{"qk_norm": false, "bias": "none", "tie_embeddings": true, "parallel_block": false, "init_std_qkv": 0.0456, "schedule": "wsd", "decay_fraction": 1.0}
Each number is 128 + 32 x the weight over its row's rms, rounded and kept within 0 to 255. Layers, rows and columns count from 0. Numbers have three digits each. The size before them is the row's rms in percent of the matrix's.

# layer 5 MLP gate, 320x96, rms 0.208, rows 282-319, columns 0-47
086:104186100101111130076075161121136133117185074165136121061070072151111200144111176157127133106113138087124135112205139153150111057137132162162137
094:153094172132109095150113140102135123064150181129113103123169095129125116158186119092136129156147145159207168128135118183127144088100094131174161
110:079126134140117161103153137117117134160118115070109121176102121133089115157170139155096172123116097134191122152116213101169204197141113118083121
096:087141163157073125132119080170151070167096139080168120178141128155147166065193114100119113154124134166135154116130174147155130072096098176080190
095:170096136105166113115121124105142157096183108119096138127200062165127123113127198156141168142088135131139115161143194146158113124084135186107134
096:156103172119157122138107091160111101122154128114082140126104088085124122145082161124181183152107118143059084103113196136156118149138098087122122
108:137096114179164171076093128120144146080134114129119079131168075193180131062121131115129107198130116193122170121123161106115173119127135161085099
087:139093144175176106130093140074094051153133173146086113066118146195119107118093149131168175113192109110142119092135135100097110097134161130160146
113:141120151111137074159167110159176130117114066134096200120125181100195114146161136155156137116176122126137079156174080109165125155179073129067124
086:138161107162189121124072124137121121121162110070129081116143156141108130201078106127174100153113205151159150094139196121147126104127185113124152
104:097128127112165084203115141158143086154108090107127126141163067153085117119120125133084141141087100108125155117109115120147251118063103123160092
090:139132124145156130136124145108164162113103167142130114140101147126166103107138131107103080106165119145130080047117101140136112106114133150128093
099:105121158113143111147073083079099194112147072108138115100085178116165158134066156161135141156163057104191075137170140117126175149105143118143168
088:094161099154108123106142098175112156097093131153133125090156134201170117140101083127130087155148121089118102129134124085190115120130100079106126
097:103149056081181097127091086109092125152177104161153162161112091109135130165124170106116165159178094100105112119099174049106107130111107132147132
097:137091074092124152213166125113124190136119103137166114151091135124171125087102128154109110186078197152131157112131133092159088128111183156140143
101:221137120140199107127100108094135133182145104182197112177082104098095140108150116110114119116162147129093126163133125147093184096139128147102120
106:167107142097162123139165138136132163128096170086148149094122072075139179076143131141167175182104201110095204143164088145181090103115138074094195
100:118182125097116134160102130142102101155142106102109097106125149166130200139125195147192094133117053144179156101097121095170099175091108184082176
101:099114189184104086066107138148156120114154140180122104110085134164128105113215096107157026103138127153161128064113102149085169126132145151086146
094:112196091123126093054073121130143103079163117161097124116145172164094096117130095154110129132113091152117137165061122141149141159162129125118108
102:175132159117146160132110178129155089196132167152134080100143107121135115119116118112176158179147127092116112144125140123103146094112190132132138
102:074134136107189147126107147118188096106129109139126149133188129114114109061179119128144114145097154132140128087111065122152143153127123118092119
088:108135094101156114163110088145144077171149113150114092117054157130131159134104092155171145188175074133114131133127111117115145134130113162201128
101:169132129152197145139098072088119191142106155132075156140061128084093140166158145110137140118113146132113121169098156145052104104091175082106148
107:150080135144122156151197126138198094130110065192135092130170120104138127171064119140152142091132125164131098149161145130119124132096134122149166
094:148144108166105122110074143184184111104173075109125122124151151145112135156128127126120069090140107163146170087069095192111120072115130111105085
115:179107171164133120108061132101108118165126185103156187132156159106126097165096142204122117089066128171096123186120149091102209154143094123087132
102:079145161119064070138147125061135134204112096161101138108128190174093143131151183146149127121115219138175107142115144083096137186154126114154082
117:133117097095100176176128153175102124141113119144095141145110131170056127088146091083078127159159142148145157104071156129118112083133136108095119
101:118119193192105159145139136182120060161111125135083135109092133144138163107157164129116119093168132125130113115143099209123154081144115157107107
083:093126106180150170174124136145109147126120129090185130098135146080165090080164107092165102147138131173117149153131154095222179121125161127130081
106:133133149132106121162090106138134096190163161110152155234170147126072162123181140101172144162145168143166145112086126141095116067127132192149145
103:122111138089180126165080087179205114138069178169136120147069141110149139139148156154135200123126130166124102159092146099132164094085114167181149
095:138136136156081166131154152154105144131075156145167171190096162138157121115154129127148113132184137159162065123155128173108100094101130162147161
087:160161135117106126095114157084086144178147177104099146138165116101083118118172074118146201102101186127175105158125132127159112205147116161112149
094:121145143113165099128184075167194115119096093105089076102071048090124137139134098088040146158141125140096083145137167100092102076149131088092138
109:132157109100195136098091123158115149146120191103112071154195167141138090160143108101120097087124115189135064089145128165132136183159116100141173